Weights of a small transformer language model.
Size: 2 heads of 64, 2.67M parameters.
Each number is 200 + 20 x the weight over its row's rms, rounded and kept within 0 to 999. Layers, rows and columns count from 0. The size before them is the row's rms in percent of the matrix's.

# q: layer 8 attention query, 128x128, rms 0.0414, rows 0-26, columns 0-127
# k: layer 8 attention key, 128x128, rms 0.0413, rows 0-26, columns 0-127
q0,103,214,202,222,214,178,199,152,199,205,203,205,173,210,209,192,195,202,208,218,188,175,198,204,179,212,198,179,150,184,177,191,218,218,221,211,206,186,192,197,212,202,217,189,218,172,190,196,212,227,243,201,208,217,195,220,197,173,228,182,177,208,202,204,235,173,198,228,209,205,246,191,210,205,191,237,218,194,211,188,181,211,159,183,223,169,203,219,214,206,140,208,195,186,171,194,222,198,164,212,242,235,196,213,203,189,207,201,173,180,192,218,217,187,210,200,205,209,190,253,212,190,164,181,165,169,192,221,198
k0,107,183,199,214,183,182,206,221,195,224,231,204,185,228,228,200,228,214,219,193,175,219,204,216,230,217,187,204,141,220,188,169,180,172,200,232,174,190,192,190,231,208,207,212,202,252,205,221,215,218,226,171,233,234,236,215,181,194,197,239,194,219,183,220,203,209,181,199,215,212,192,223,197,202,211,204,181,188,207,184,198,191,148,193,191,222,191,197,171,195,202,220,189,180,200,217,214,161,220,207,200,217,247,185,227,211,205,198,174,200,189,198,139,217,184,204,217,201,204,203,181,213,187,186,187,177,195,196,192
q1,096,166,171,171,182,188,194,174,228,208,195,214,169,223,222,214,196,198,191,150,221,214,217,213,189,198,200,195,215,221,188,174,217,223,237,191,196,209,228,212,196,229,197,195,232,182,178,227,246,199,191,221,174,206,215,221,185,214,201,206,210,194,165,204,191,196,229,184,204,200,191,183,203,216,235,188,170,203,202,159,206,195,205,192,230,178,182,203,219,226,212,182,199,200,176,196,202,196,204,184,212,214,198,198,225,173,186,130,230,213,238,192,197,187,172,191,171,200,160,168,163,193,198,213,185,202,191,199,214
k1,097,166,221,190,194,182,147,172,172,218,187,212,181,175,208,225,208,182,192,203,165,184,199,200,181,159,215,214,209,214,207,221,204,176,231,214,187,222,229,206,174,215,177,196,200,212,209,255,188,204,243,225,178,207,200,208,195,186,204,208,232,186,218,186,206,197,209,191,221,206,201,226,215,238,222,156,213,208,191,160,209,184,230,202,230,195,207,166,201,195,211,179,194,186,187,199,224,168,204,220,214,179,175,201,218,205,181,192,224,198,210,180,226,159,208,228,186,190,213,173,205,197,176,236,201,227,202,190,212
q2,110,204,190,187,181,223,224,160,210,217,209,189,184,189,206,209,188,245,165,197,201,215,179,195,211,215,250,190,222,193,169,206,159,227,251,186,189,198,191,206,189,188,200,186,223,169,178,226,244,242,194,215,220,204,205,200,218,186,211,228,179,183,206,177,179,189,205,224,209,211,190,190,205,175,228,209,196,188,218,184,208,201,150,199,232,178,186,192,192,180,204,205,226,183,199,216,217,208,238,187,201,225,216,201,217,198,203,222,206,211,237,202,187,181,167,184,190,181,184,203,230,180,218,189,165,199,175,173,225
k2,110,204,208,184,190,226,221,174,186,214,193,226,203,204,225,192,195,232,212,149,163,208,206,210,206,209,219,200,216,173,215,200,147,200,201,226,210,211,217,188,187,219,209,185,192,187,198,230,254,177,227,202,220,197,227,182,193,192,230,235,217,186,184,229,218,195,193,220,169,194,176,200,228,202,223,194,189,183,180,183,202,201,160,211,209,149,190,186,195,188,217,188,203,192,181,207,205,176,186,209,177,185,202,187,236,199,194,190,227,163,177,176,195,179,154,198,187,185,210,199,227,188,187,189,204,197,199,178,252
q3,111,192,196,228,201,205,196,224,217,182,196,207,252,185,189,179,199,191,214,214,188,190,202,188,159,202,237,189,189,191,185,208,183,203,196,212,228,149,184,186,201,210,203,244,195,202,211,211,231,213,186,183,206,188,215,209,215,204,195,174,205,194,219,183,186,204,186,239,179,203,175,198,186,210,168,183,213,209,173,213,211,217,218,246,206,193,178,230,199,207,187,196,186,212,190,267,240,177,208,170,192,211,199,175,222,170,203,211,211,239,215,192,190,178,235,242,165,222,196,172,202,195,193,227,210,173,203,180,197
k3,109,219,154,229,219,174,204,204,219,215,222,178,239,188,213,167,192,233,171,202,199,171,177,202,178,223,182,202,209,215,194,214,188,208,233,199,204,199,181,228,189,212,216,200,230,202,220,209,227,193,225,164,164,197,180,172,193,202,179,185,206,181,224,187,167,220,171,228,169,210,196,197,201,207,173,180,209,213,240,193,217,224,199,199,175,194,188,239,181,190,202,188,168,249,185,196,232,230,207,192,197,206,210,219,230,227,188,227,198,206,202,164,208,187,224,215,171,208,195,211,235,197,188,184,200,187,221,188,185
q4,115,220,172,219,215,238,201,199,209,215,194,158,190,225,176,203,208,184,222,233,201,220,183,208,199,205,204,195,224,194,226,226,191,203,164,207,200,198,183,206,183,193,175,209,189,223,178,217,195,203,186,163,178,239,208,187,255,154,223,239,196,188,194,206,217,208,183,176,157,188,201,194,196,168,186,200,184,184,197,187,185,239,223,194,228,206,200,199,211,206,219,206,227,202,216,186,206,222,219,182,200,191,198,187,217,195,182,198,204,205,171,195,178,224,206,210,217,180,198,241,173,218,241,179,171,242,207,235,227
k4,115,210,220,210,192,219,182,195,217,184,178,220,156,213,208,192,182,207,198,210,216,208,217,202,207,181,187,199,235,215,212,200,182,184,193,180,200,190,198,193,186,199,193,167,177,220,205,190,238,189,190,248,185,166,206,186,208,212,192,227,160,184,191,174,195,225,216,176,171,206,197,194,209,219,193,209,203,194,166,197,169,237,177,196,210,208,172,226,186,226,196,202,191,205,239,179,218,203,182,188,191,195,159,171,217,205,210,238,181,179,203,182,175,257,211,168,241,212,184,236,226,225,216,216,168,211,206,189,225
q5,111,179,174,236,217,206,201,172,185,201,215,186,223,186,222,225,203,194,200,207,183,175,198,210,211,203,191,232,194,209,200,165,198,199,216,164,190,213,200,207,237,177,189,182,224,166,199,215,225,220,199,217,229,218,207,201,192,169,203,220,184,174,241,217,192,152,223,216,226,190,183,192,225,216,203,168,218,206,180,213,220,177,203,218,181,215,188,243,184,185,211,238,201,173,207,167,177,204,243,233,177,230,208,195,207,156,193,157,218,214,189,188,207,207,195,210,215,235,215,199,188,185,217,209,195,224,185,220,202
k5,112,178,204,216,198,183,201,159,206,195,193,206,218,238,191,197,221,196,225,180,204,197,207,182,231,195,209,199,230,214,225,154,207,178,236,162,223,211,194,202,228,195,216,206,197,180,186,216,224,206,212,192,161,161,204,201,202,169,209,230,217,161,209,213,243,160,219,228,197,176,204,196,198,203,203,165,175,188,188,188,207,180,167,176,204,207,180,193,211,192,221,200,203,220,204,195,192,202,244,173,164,232,217,208,184,195,181,217,223,196,199,185,169,182,203,218,199,193,226,189,167,185,246,203,194,204,171,226,191
q6,121,197,239,204,189,230,205,198,217,184,191,189,159,196,226,196,214,196,186,178,235,214,206,170,208,238,191,192,224,195,202,168,189,221,230,200,217,185,185,197,192,179,204,225,224,200,216,176,178,199,228,193,198,193,216,209,211,186,187,250,188,211,223,204,189,193,207,186,187,187,234,200,225,174,178,205,158,205,215,232,144,175,193,201,220,205,218,195,199,203,188,225,210,175,186,170,228,166,182,209,175,203,182,192,212,213,221,154,183,219,191,197,217,222,168,189,184,164,233,189,215,204,193,197,192,197,226,242,184
k6,119,191,227,179,201,206,200,180,209,184,209,196,175,223,208,189,203,212,180,172,240,216,210,207,199,173,193,214,205,219,224,184,186,197,201,212,198,198,189,230,187,217,226,236,196,234,210,193,191,229,198,203,205,193,199,228,215,213,217,199,198,177,192,217,225,182,161,187,219,181,208,186,153,225,211,168,188,195,233,211,180,174,151,188,199,180,225,188,203,219,199,208,226,161,220,185,218,178,169,239,193,195,200,212,145,188,162,187,179,221,205,207,215,204,191,194,176,228,190,215,227,232,238,188,239,192,203,188,189
q7,119,194,187,183,175,215,205,203,245,227,186,206,193,189,178,235,186,198,194,192,198,191,193,215,195,192,183,214,204,207,231,194,209,178,191,225,193,189,172,191,195,189,191,234,175,195,186,199,249,215,207,241,198,210,162,203,180,194,186,224,200,170,206,212,178,220,200,216,235,185,220,203,226,195,186,223,230,198,210,184,201,173,226,200,173,211,237,200,207,215,199,207,193,228,213,174,185,204,179,198,170,218,219,179,191,267,203,206,202,229,178,191,221,222,230,205,239,192,164,226,186,184,182,226,247,191,199,227,202
k7,120,189,248,188,195,213,217,186,206,191,181,197,188,204,181,195,129,186,241,215,202,193,203,207,180,159,202,166,183,213,213,195,213,181,204,207,210,184,212,171,213,201,211,197,213,185,208,199,222,250,187,194,245,216,170,196,196,180,176,191,220,227,222,206,189,217,217,187,202,191,205,221,205,181,182,199,231,187,212,175,208,182,199,199,180,192,256,217,196,219,221,177,200,201,229,149,192,223,215,212,196,207,198,234,202,196,221,179,215,203,195,220,216,175,198,191,214,217,181,195,167,198,196,195,220,223,184,250,221
q8,103,209,176,224,225,233,198,203,187,219,186,245,205,217,195,211,169,176,228,218,200,216,232,206,155,225,215,202,169,204,196,190,227,196,169,213,189,221,212,167,164,195,179,184,167,236,177,203,175,168,207,223,236,230,197,186,196,190,190,218,189,238,192,199,185,206,201,221,218,171,190,197,178,202,204,196,190,202,193,185,196,197,194,222,188,190,217,202,181,221,198,205,154,180,177,198,211,220,191,209,212,235,188,162,215,178,184,201,185,188,191,165,179,221,229,193,150,186,206,219,198,185,226,184,216,211,180,211,227
k8,106,230,202,220,181,231,226,196,207,175,158,221,208,175,183,196,193,159,180,216,214,218,200,220,203,205,176,224,190,199,199,225,230,186,229,198,203,229,189,203,200,214,218,160,179,209,207,201,214,208,217,176,224,209,189,191,231,195,165,226,193,198,264,177,162,180,197,212,185,209,220,230,202,200,207,211,174,188,191,201,209,207,210,205,207,206,190,177,178,214,206,216,204,200,236,188,192,167,197,187,199,204,211,180,233,186,180,234,187,172,203,178,182,238,222,177,182,205,231,181,187,219,172,182,210,198,187,206,143
q9,111,208,223,193,203,217,190,184,230,227,166,241,205,232,212,235,197,212,219,248,171,181,191,181,200,186,204,182,195,195,243,209,179,206,195,219,180,186,210,167,201,190,218,199,221,218,200,195,168,191,204,204,230,135,205,193,194,229,200,171,186,204,251,184,220,199,219,206,173,202,183,195,192,195,200,231,190,176,209,200,199,184,205,218,212,219,219,151,179,208,161,194,222,235,211,188,191,222,175,225,181,209,189,177,192,221,180,213,208,207,222,200,209,197,179,219,212,219,200,211,195,163,177,200,192,210,183,186,172
k9,110,176,200,184,200,211,261,193,189,224,191,225,214,193,170,194,232,224,243,206,183,232,194,211,202,213,188,222,187,224,200,209,150,208,213,224,212,194,206,173,204,201,197,221,229,194,212,147,174,162,171,240,212,207,190,175,206,211,190,140,203,217,241,207,195,180,172,193,223,221,193,173,210,218,193,212,209,177,199,173,199,202,176,200,220,227,207,195,184,209,188,197,224,195,220,203,198,195,177,208,218,231,213,220,221,210,189,223,194,206,223,196,210,172,207,211,234,218,192,214,184,179,196,180,193,198,191,197,172
q10,109,212,220,234,205,175,205,194,238,196,221,211,171,173,172,234,204,220,193,209,199,166,204,225,170,219,198,213,197,202,239,214,186,166,186,210,182,176,231,206,200,191,184,193,198,236,224,179,210,195,184,190,209,190,197,199,199,193,210,174,209,181,197,183,190,201,206,194,197,184,189,201,180,207,205,225,216,200,196,220,163,217,170,185,192,188,210,235,205,226,199,217,215,205,266,198,168,194,198,210,214,227,218,190,197,200,238,188,198,274,164,193,199,200,203,175,187,222,204,200,156,191,202,216,185,221,172,178,175
k10,105,201,236,191,204,215,195,180,253,174,227,173,193,204,211,245,207,186,226,226,181,138,228,194,179,212,195,217,219,196,207,210,185,183,226,235,226,207,156,193,214,178,177,190,183,206,192,225,221,175,176,225,193,200,187,204,182,201,191,170,199,201,216,207,163,211,203,207,188,168,197,180,193,217,185,219,176,207,210,188,210,227,180,201,196,193,227,214,178,178,214,244,181,199,217,201,171,198,186,220,224,216,229,228,215,198,219,203,213,229,183,205,171,202,204,198,192,191,213,209,198,179,225,203,164,212,163,196,178
q11,110,216,203,230,149,184,206,213,186,194,217,211,208,219,213,196,201,165,217,216,207,190,178,203,195,178,221,221,166,208,196,199,237,175,176,210,197,184,189,169,195,185,212,216,160,214,203,185,201,195,220,177,207,173,209,182,217,190,239,188,182,197,206,197,200,180,213,170,212,204,185,213,194,181,184,158,211,183,206,173,234,205,215,213,191,188,205,211,193,205,263,203,185,207,191,223,227,195,215,191,225,156,200,213,199,186,180,181,157,206,236,236,214,192,189,218,183,195,179,226,225,217,186,208,147,212,165,210,209
k11,110,185,183,216,175,219,199,197,235,239,223,200,211,216,198,205,187,202,214,218,231,211,173,196,184,212,216,214,158,193,181,194,202,167,217,198,212,180,192,194,195,214,215,184,219,168,185,243,192,194,183,224,167,187,168,175,228,198,196,207,196,180,163,189,191,189,192,194,200,201,225,208,221,183,218,215,149,180,205,184,209,224,240,210,184,206,194,224,163,193,186,211,232,206,166,235,226,213,205,204,184,211,228,182,204,211,207,211,142,182,227,173,221,218,222,213,205,193,208,214,172,237,179,230,190,214,198,192,201
q12,110,190,202,206,201,219,191,230,206,141,218,217,179,220,214,190,207,207,203,192,181,241,198,175,207,191,169,204,224,215,182,227,227,202,187,197,207,214,215,226,182,193,205,222,168,201,193,217,208,205,207,237,188,190,220,197,185,185,186,192,186,182,177,233,220,188,239,159,209,207,186,175,197,225,203,202,194,169,196,192,212,203,235,163,236,193,210,210,223,176,238,198,205,208,202,180,182,224,209,224,173,192,235,216,207,183,200,217,220,209,233,199,211,239,217,214,176,179,192,239,189,206,156,183,215,220,184,186,162
k12,109,166,204,162,172,179,211,175,196,215,175,196,209,207,224,207,212,213,206,229,213,186,190,206,148,184,218,185,188,186,201,184,218,211,171,172,174,209,241,220,199,203,197,221,190,183,197,214,177,214,200,208,199,176,200,210,185,191,181,199,187,228,161,181,196,175,224,175,217,191,220,199,199,220,240,192,203,184,205,215,216,244,185,206,245,203,223,198,225,176,193,207,196,234,195,205,196,217,204,223,209,220,171,206,209,159,225,191,174,184,227,198,244,210,249,182,222,189,216,192,214,184,177,212,197,232,176,215,180
q13,117,204,200,186,203,217,195,222,212,232,192,192,193,178,204,197,201,169,194,184,201,189,191,179,225,186,206,196,208,193,210,229,218,196,204,201,154,211,196,169,222,161,187,195,176,180,192,218,221,235,177,178,186,212,170,199,191,208,162,191,178,206,217,241,252,217,173,164,206,192,188,178,196,188,181,201,182,181,185,163,212,204,181,210,182,195,196,185,223,213,178,171,224,197,176,216,215,176,225,176,222,205,218,191,175,218,202,211,241,203,211,190,191,185,210,227,196,180,161,211,230,209,218,217,209,232,261,212,227
k13,119,201,235,207,213,225,179,209,189,189,174,214,191,176,174,150,200,199,187,162,191,196,211,173,204,176,174,178,180,196,223,201,198,209,190,187,175,155,231,199,225,202,196,222,189,149,211,203,200,203,167,176,210,230,222,175,178,215,214,231,179,192,199,190,222,228,209,210,202,201,201,191,206,171,214,192,197,214,190,169,182,190,219,206,207,217,193,210,210,205,166,201,183,226,220,187,218,183,220,207,206,191,204,166,237,235,184,202,205,184,188,191,250,216,191,191,205,200,145,229,220,199,197,186,172,207,198,242,220
q14,114,238,213,164,171,233,194,184,216,228,211,170,205,184,197,166,216,200,190,183,162,165,181,221,179,227,191,191,171,179,202,213,198,207,226,219,236,208,197,162,203,198,166,217,187,212,191,201,209,200,180,193,205,199,190,199,216,216,200,197,200,162,202,191,186,245,205,234,196,219,219,204,164,207,210,162,212,184,193,203,167,222,199,191,170,188,153,199,205,218,189,190,179,190,191,193,226,219,202,172,222,185,206,219,213,234,222,207,218,209,220,245,193,191,192,180,169,203,208,199,205,186,197,221,223,233,191,159,180
k14,113,205,153,203,162,233,172,153,200,179,201,171,205,216,191,214,203,171,187,184,177,186,236,218,185,240,169,160,170,190,212,190,178,184,173,242,214,204,234,206,164,191,201,193,217,213,214,187,204,202,167,208,210,230,213,215,186,226,231,202,206,190,221,179,173,231,222,219,201,203,215,203,192,176,200,215,191,166,210,213,230,181,194,204,180,167,209,180,200,171,219,163,182,194,206,174,215,244,198,192,220,195,208,189,189,200,220,226,199,184,227,208,217,173,212,203,195,204,197,204,206,193,197,204,197,198,219,178,221
q15,109,189,221,187,199,176,196,171,192,223,189,215,179,211,238,221,199,155,166,174,213,166,210,206,228,204,194,176,191,184,215,234,219,192,200,178,221,210,198,189,167,176,190,204,212,188,201,194,209,215,168,201,216,205,177,266,218,216,193,235,181,192,170,194,212,193,216,218,210,214,181,179,230,231,175,193,221,171,206,223,215,202,205,193,172,172,204,203,206,209,260,202,185,194,188,223,188,221,209,193,181,150,213,177,215,240,198,210,194,198,215,198,214,188,154,218,197,208,190,192,203,215,207,186,219,174,194,209,211
k15,113,193,211,190,197,181,167,208,182,182,200,225,178,162,189,193,155,178,223,173,231,210,222,209,204,227,206,188,158,200,213,182,185,205,232,237,230,213,199,185,172,178,217,208,224,167,193,178,187,202,170,190,174,199,201,212,203,182,189,191,205,184,202,211,213,191,213,219,209,206,206,210,236,192,194,195,220,193,181,213,210,201,193,186,213,156,201,177,199,180,232,221,189,218,178,227,236,200,201,166,193,174,202,205,223,210,185,159,191,235,235,206,217,216,195,197,194,214,233,199,208,210,183,190,223,252,223,228,237
q16,111,196,181,211,239,190,226,201,193,215,194,196,156,172,235,212,216,174,212,190,178,211,218,171,174,238,239,219,173,198,183,181,234,195,222,203,183,183,190,215,234,223,180,221,250,210,212,183,206,232,197,152,197,185,213,217,199,209,204,190,192,197,213,200,194,169,224,199,175,207,211,189,208,184,207,198,183,228,201,222,178,213,192,224,147,239,217,163,200,232,206,202,194,204,173,176,221,239,191,208,227,209,230,186,189,205,192,176,225,185,174,216,216,196,199,185,214,187,224,202,204,184,192,210,186,205,203,209,187
k16,109,185,222,205,196,205,212,173,208,172,228,207,189,210,199,217,238,161,188,183,176,241,212,169,238,173,214,178,202,218,195,154,191,213,220,214,170,213,183,199,209,236,178,185,218,218,205,178,192,218,187,188,208,202,221,210,192,207,204,187,169,186,239,197,217,204,190,222,205,215,228,204,230,216,183,181,180,202,201,196,192,168,186,188,191,188,224,216,198,202,197,224,177,232,160,196,230,185,186,211,189,229,227,162,170,233,192,191,189,192,200,208,201,188,219,177,215,221,183,191,180,196,253,206,213,204,215,164,170
q17,111,211,150,169,216,181,163,178,206,200,150,209,211,206,218,177,219,156,218,200,205,209,197,227,198,192,205,183,225,219,194,234,196,167,212,175,223,190,216,206,214,199,223,180,183,205,191,202,173,257,191,207,175,197,180,183,201,190,198,187,213,232,192,190,229,173,193,211,199,192,195,159,160,186,191,206,194,200,220,173,241,196,205,220,180,168,177,213,198,223,188,225,155,188,194,185,195,196,209,211,216,198,195,179,204,224,217,186,218,188,185,185,168,192,192,179,173,177,210,184,213,210,178,195,227,188,177,211,227
k17,109,218,165,198,171,197,155,181,170,216,190,223,199,199,222,203,197,149,197,197,213,220,176,238,211,192,233,176,213,175,202,209,218,174,232,219,191,185,182,199,181,182,170,203,199,222,197,176,173,229,188,201,190,208,193,183,203,141,199,212,199,217,212,205,199,205,194,195,241,200,227,171,228,193,205,209,227,222,229,223,204,202,198,194,228,232,202,183,183,215,197,228,182,193,199,225,216,192,220,216,195,188,196,176,235,227,218,239,211,195,200,186,199,202,197,179,164,196,153,171,212,208,211,171,209,209,173,196,197
q18,118,170,196,194,208,184,218,162,201,152,207,185,214,204,162,200,185,225,231,191,206,226,227,229,194,163,173,185,182,227,181,195,199,211,202,205,168,223,186,200,211,162,232,197,193,185,232,202,211,163,225,200,202,206,174,222,214,200,212,199,183,208,211,176,203,214,203,212,207,180,228,192,206,211,208,241,231,184,170,194,207,214,203,218,202,217,206,194,207,189,222,194,194,173,188,222,151,194,212,194,211,218,176,173,204,178,182,205,208,200,209,214,216,230,225,199,234,182,209,199,226,165,230,244,170,215,239,197,185
k18,117,188,217,218,230,189,226,203,148,199,218,191,205,205,188,189,172,213,195,211,212,195,199,163,206,213,212,195,250,210,187,178,208,178,207,187,194,212,185,201,225,201,244,202,189,185,210,200,194,161,209,194,223,200,211,202,214,206,202,224,220,222,163,168,222,239,198,242,210,197,192,219,167,149,171,188,203,196,165,173,201,226,208,189,208,198,239,177,214,200,236,195,186,166,188,212,201,186,217,202,228,222,186,205,224,180,175,190,180,175,199,184,168,223,213,229,205,215,181,200,184,171,205,222,223,175,203,212,186
q19,106,195,209,158,178,221,227,200,221,221,220,212,177,182,232,181,186,217,179,218,207,231,242,195,182,188,168,186,241,159,177,209,207,200,226,216,181,175,233,193,216,193,204,219,177,192,190,225,196,195,179,199,193,209,189,203,216,189,162,215,188,193,217,181,184,188,184,211,197,200,200,178,214,221,234,198,215,190,191,187,164,189,218,184,216,154,221,216,185,205,263,200,236,188,201,188,167,213,193,180,156,206,222,215,223,194,230,207,184,203,171,207,180,229,179,211,205,191,194,168,217,194,188,205,192,185,197,191,192
k19,103,198,212,158,203,215,190,192,215,182,228,180,244,193,241,160,216,190,204,164,249,207,222,172,171,209,185,161,228,193,226,207,164,204,162,235,176,184,236,209,203,212,197,205,208,210,226,226,203,205,202,210,196,207,157,194,235,191,191,196,227,207,195,198,223,209,232,194,198,199,204,211,225,237,208,180,200,181,200,226,188,200,203,167,243,159,237,209,215,175,229,205,195,195,190,203,184,212,203,210,181,195,177,208,234,175,206,178,218,200,191,199,174,194,188,214,200,174,205,202,197,212,185,208,209,188,198,203,189
q20,094,217,148,215,205,216,171,193,197,215,201,193,194,192,189,202,231,182,211,197,202,181,175,214,191,178,197,267,199,231,211,205,214,205,198,185,214,207,218,188,246,177,211,209,185,201,207,213,206,212,200,183,227,200,221,171,205,201,226,151,191,159,206,186,193,197,194,231,215,192,187,204,224,244,223,202,178,229,221,179,212,210,192,205,188,185,173,209,191,213,197,197,201,184,163,183,208,230,214,220,196,202,220,180,211,184,173,246,221,224,216,170,191,234,207,170,206,206,213,182,205,189,170,172,184,212,156,218,204
k20,097,201,184,188,184,197,179,186,211,232,151,179,216,231,208,198,254,167,227,171,197,189,206,223,210,201,241,187,216,198,201,193,203,182,198,178,201,189,202,197,195,233,206,172,228,207,187,223,216,168,185,208,232,206,220,174,178,161,158,192,172,195,222,191,199,178,236,226,216,188,211,199,199,212,215,239,221,209,238,173,196,195,223,207,198,200,194,186,205,207,239,189,215,218,190,197,190,203,198,189,168,220,220,192,203,183,181,239,201,178,205,218,185,222,197,217,209,223,189,174,202,161,210,192,159,218,206,176,216
q21,109,187,198,181,218,252,183,189,217,195,234,203,174,208,154,188,199,196,184,207,207,206,238,202,197,192,167,167,254,185,210,182,177,217,193,214,177,234,197,224,213,219,179,210,178,183,240,164,206,188,181,188,240,221,186,189,207,200,209,149,185,202,236,203,201,198,170,209,193,202,202,196,209,195,224,206,201,202,208,167,184,229,212,209,201,211,207,178,232,214,200,210,204,215,182,192,205,242,198,217,179,203,188,171,242,199,219,221,194,231,228,174,185,203,193,205,206,224,221,199,219,212,168,192,180,190,190,180,218
k21,108,163,202,186,208,227,222,191,208,190,150,195,189,202,193,183,233,217,204,219,214,195,226,201,217,237,197,166,214,205,242,204,193,178,156,199,179,186,186,209,223,201,181,240,210,205,214,203,216,156,217,213,200,212,229,190,185,174,163,159,196,235,207,225,188,239,176,225,187,210,189,192,195,213,214,203,179,208,190,168,191,184,202,202,175,175,179,202,186,217,251,190,210,217,222,191,185,240,192,216,193,196,167,183,247,192,182,188,213,205,219,195,193,210,195,201,199,203,189,204,242,224,186,194,208,199,191,182,184
q22,123,184,197,211,192,182,235,178,207,211,191,218,197,175,200,203,179,185,191,228,178,186,231,162,178,175,251,225,166,203,228,198,209,207,191,221,191,202,192,211,183,216,194,195,209,206,195,213,233,227,213,224,204,210,186,195,199,220,232,210,195,163,205,218,198,189,233,174,190,203,181,210,189,193,219,240,213,203,177,185,198,189,162,191,155,247,230,170,178,200,220,206,186,265,207,191,213,180,192,223,185,183,208,205,205,189,231,205,192,195,220,197,186,182,205,209,210,163,199,197,193,211,186,189,186,189,145,179,210
k22,120,195,228,174,203,222,254,191,206,194,216,223,214,206,179,208,166,235,196,207,174,236,212,180,197,194,236,186,150,207,182,209,189,191,195,191,189,196,178,166,201,212,191,185,238,203,157,203,182,240,193,176,172,191,195,169,198,215,225,180,203,177,204,242,167,177,228,211,178,199,174,214,223,221,201,222,171,188,192,178,190,173,204,215,183,210,227,175,202,200,219,232,173,197,160,207,193,192,175,226,198,218,206,189,243,201,225,203,215,188,190,230,209,183,225,191,205,204,206,207,184,202,195,181,180,197,192,202,197
q23,102,238,224,189,209,187,217,201,152,174,182,190,197,210,174,204,195,158,210,226,182,219,179,186,220,228,205,181,171,228,220,195,167,226,182,196,172,227,189,224,181,220,205,167,227,189,244,221,172,212,183,201,186,215,180,204,207,244,198,195,199,219,185,181,206,208,222,203,204,181,232,200,211,200,198,202,218,210,214,213,176,201,190,193,199,222,191,190,228,201,231,183,178,194,199,204,152,194,193,212,168,212,203,170,172,204,190,216,199,204,225,171,168,223,258,221,199,176,207,180,225,190,189,192,201,212,226,202,201
k23,106,198,201,211,216,173,210,212,176,149,178,167,200,199,160,193,181,200,175,221,215,259,216,210,205,199,216,178,217,190,194,198,187,212,186,174,204,216,200,240,198,203,182,189,218,183,217,153,153,184,213,206,203,205,210,212,164,200,214,219,177,238,186,180,186,188,192,232,188,220,208,191,200,192,164,181,187,227,183,207,176,207,193,206,188,227,214,184,208,217,213,197,189,201,223,212,183,161,176,189,203,212,233,244,194,194,220,195,157,184,200,217,185,212,172,196,181,221,203,206,234,172,191,214,163,192,196,199,197
q24,115,168,218,181,196,246,176,208,233,211,202,225,191,226,171,204,225,225,204,178,220,196,197,206,167,168,208,241,223,212,188,158,178,220,228,242,200,195,178,197,202,189,190,204,212,211,227,223,177,235,167,197,186,194,213,191,216,230,200,205,199,204,216,174,191,232,226,170,225,181,192,204,184,172,189,204,204,194,206,195,207,214,208,218,180,193,197,227,212,242,174,206,225,195,191,232,227,181,201,192,214,188,178,216,206,206,165,175,197,191,192,211,191,185,201,206,159,239,208,204,218,179,173,163,190,180,226,204,193
k24,114,192,196,199,185,230,192,205,201,205,204,166,218,201,212,236,198,227,191,212,195,220,203,195,155,191,167,224,215,180,187,204,182,200,233,219,220,190,187,205,197,183,196,198,206,233,217,203,219,196,205,150,188,216,204,231,186,202,178,187,215,201,200,190,237,202,192,183,204,192,202,192,171,217,179,196,203,193,214,137,200,169,238,213,190,186,218,216,201,228,200,158,264,192,214,208,188,196,180,226,205,193,182,177,214,232,166,223,181,213,209,179,238,186,187,197,184,189,198,189,234,194,194,211,154,165,206,209,207
q25,107,183,209,179,216,230,225,188,200,218,214,200,211,204,192,219,182,196,240,192,166,199,211,204,192,195,185,178,210,188,200,170,199,219,241,199,206,217,191,174,208,200,176,208,208,206,189,194,194,204,230,216,179,216,197,170,214,151,196,191,202,221,220,170,173,176,216,193,171,183,180,183,165,189,172,204,210,190,215,186,158,216,237,220,221,239,201,185,186,189,155,168,202,170,216,204,211,223,170,215,187,201,234,165,189,180,228,203,230,188,218,180,237,201,234,192,231,212,195,204,226,210,189,188,231,230,200,192,204
k25,110,202,228,220,211,197,221,183,176,186,169,193,203,196,216,209,225,217,244,209,220,212,203,196,197,208,170,173,208,202,212,187,218,206,209,206,167,213,187,209,219,219,171,201,226,223,199,178,201,220,215,220,214,209,220,237,223,202,214,188,224,209,251,175,208,190,171,211,180,188,189,215,187,164,232,172,177,160,221,218,209,229,190,206,217,232,202,220,214,195,191,179,207,182,219,181,203,205,187,190,192,218,160,168,201,165,227,231,184,186,192,189,175,141,215,192,205,235,163,222,185,202,194,177,201,189,216,207,204
q26,098,188,187,213,223,201,171,174,204,177,218,238,211,238,219,183,221,146,192,205,193,181,198,211,186,211,197,166,238,219,216,181,170,220,194,174,200,199,182,174,204,203,191,176,192,162,179,199,214,170,212,200,203,191,187,203,132,226,221,189,224,191,220,205,221,196,181,247,211,182,211,218,213,176,201,203,217,192,194,217,158,188,199,220,198,232,217,204,183,246,231,201,208,202,204,212,219,158,190,174,190,175,194,204,198,211,220,206,183,183,218,187,213,207,196,176,169,219,231,188,202,216,206,206,199,205,192,223,206
k26,104,188,175,215,227,225,205,173,156,168,172,208,194,194,213,190,218,210,196,224,186,169,198,225,218,186,234,189,171,260,204,231,190,185,176,186,208,213,184,223,194,176,219,204,209,198,200,224,183,189,195,199,191,205,160,215,200,191,205,189,229,185,208,218,190,236,170,228,202,197,210,186,181,209,192,208,178,201,201,200,183,184,205,207,198,184,197,183,224,242,205,246,235,222,235,218,224,186,199,163,181,183,224,205,179,218,217,198,193,236,204,189,193,206,210,176,211,215,207,188,196,253,196,156,206,179,206,194,215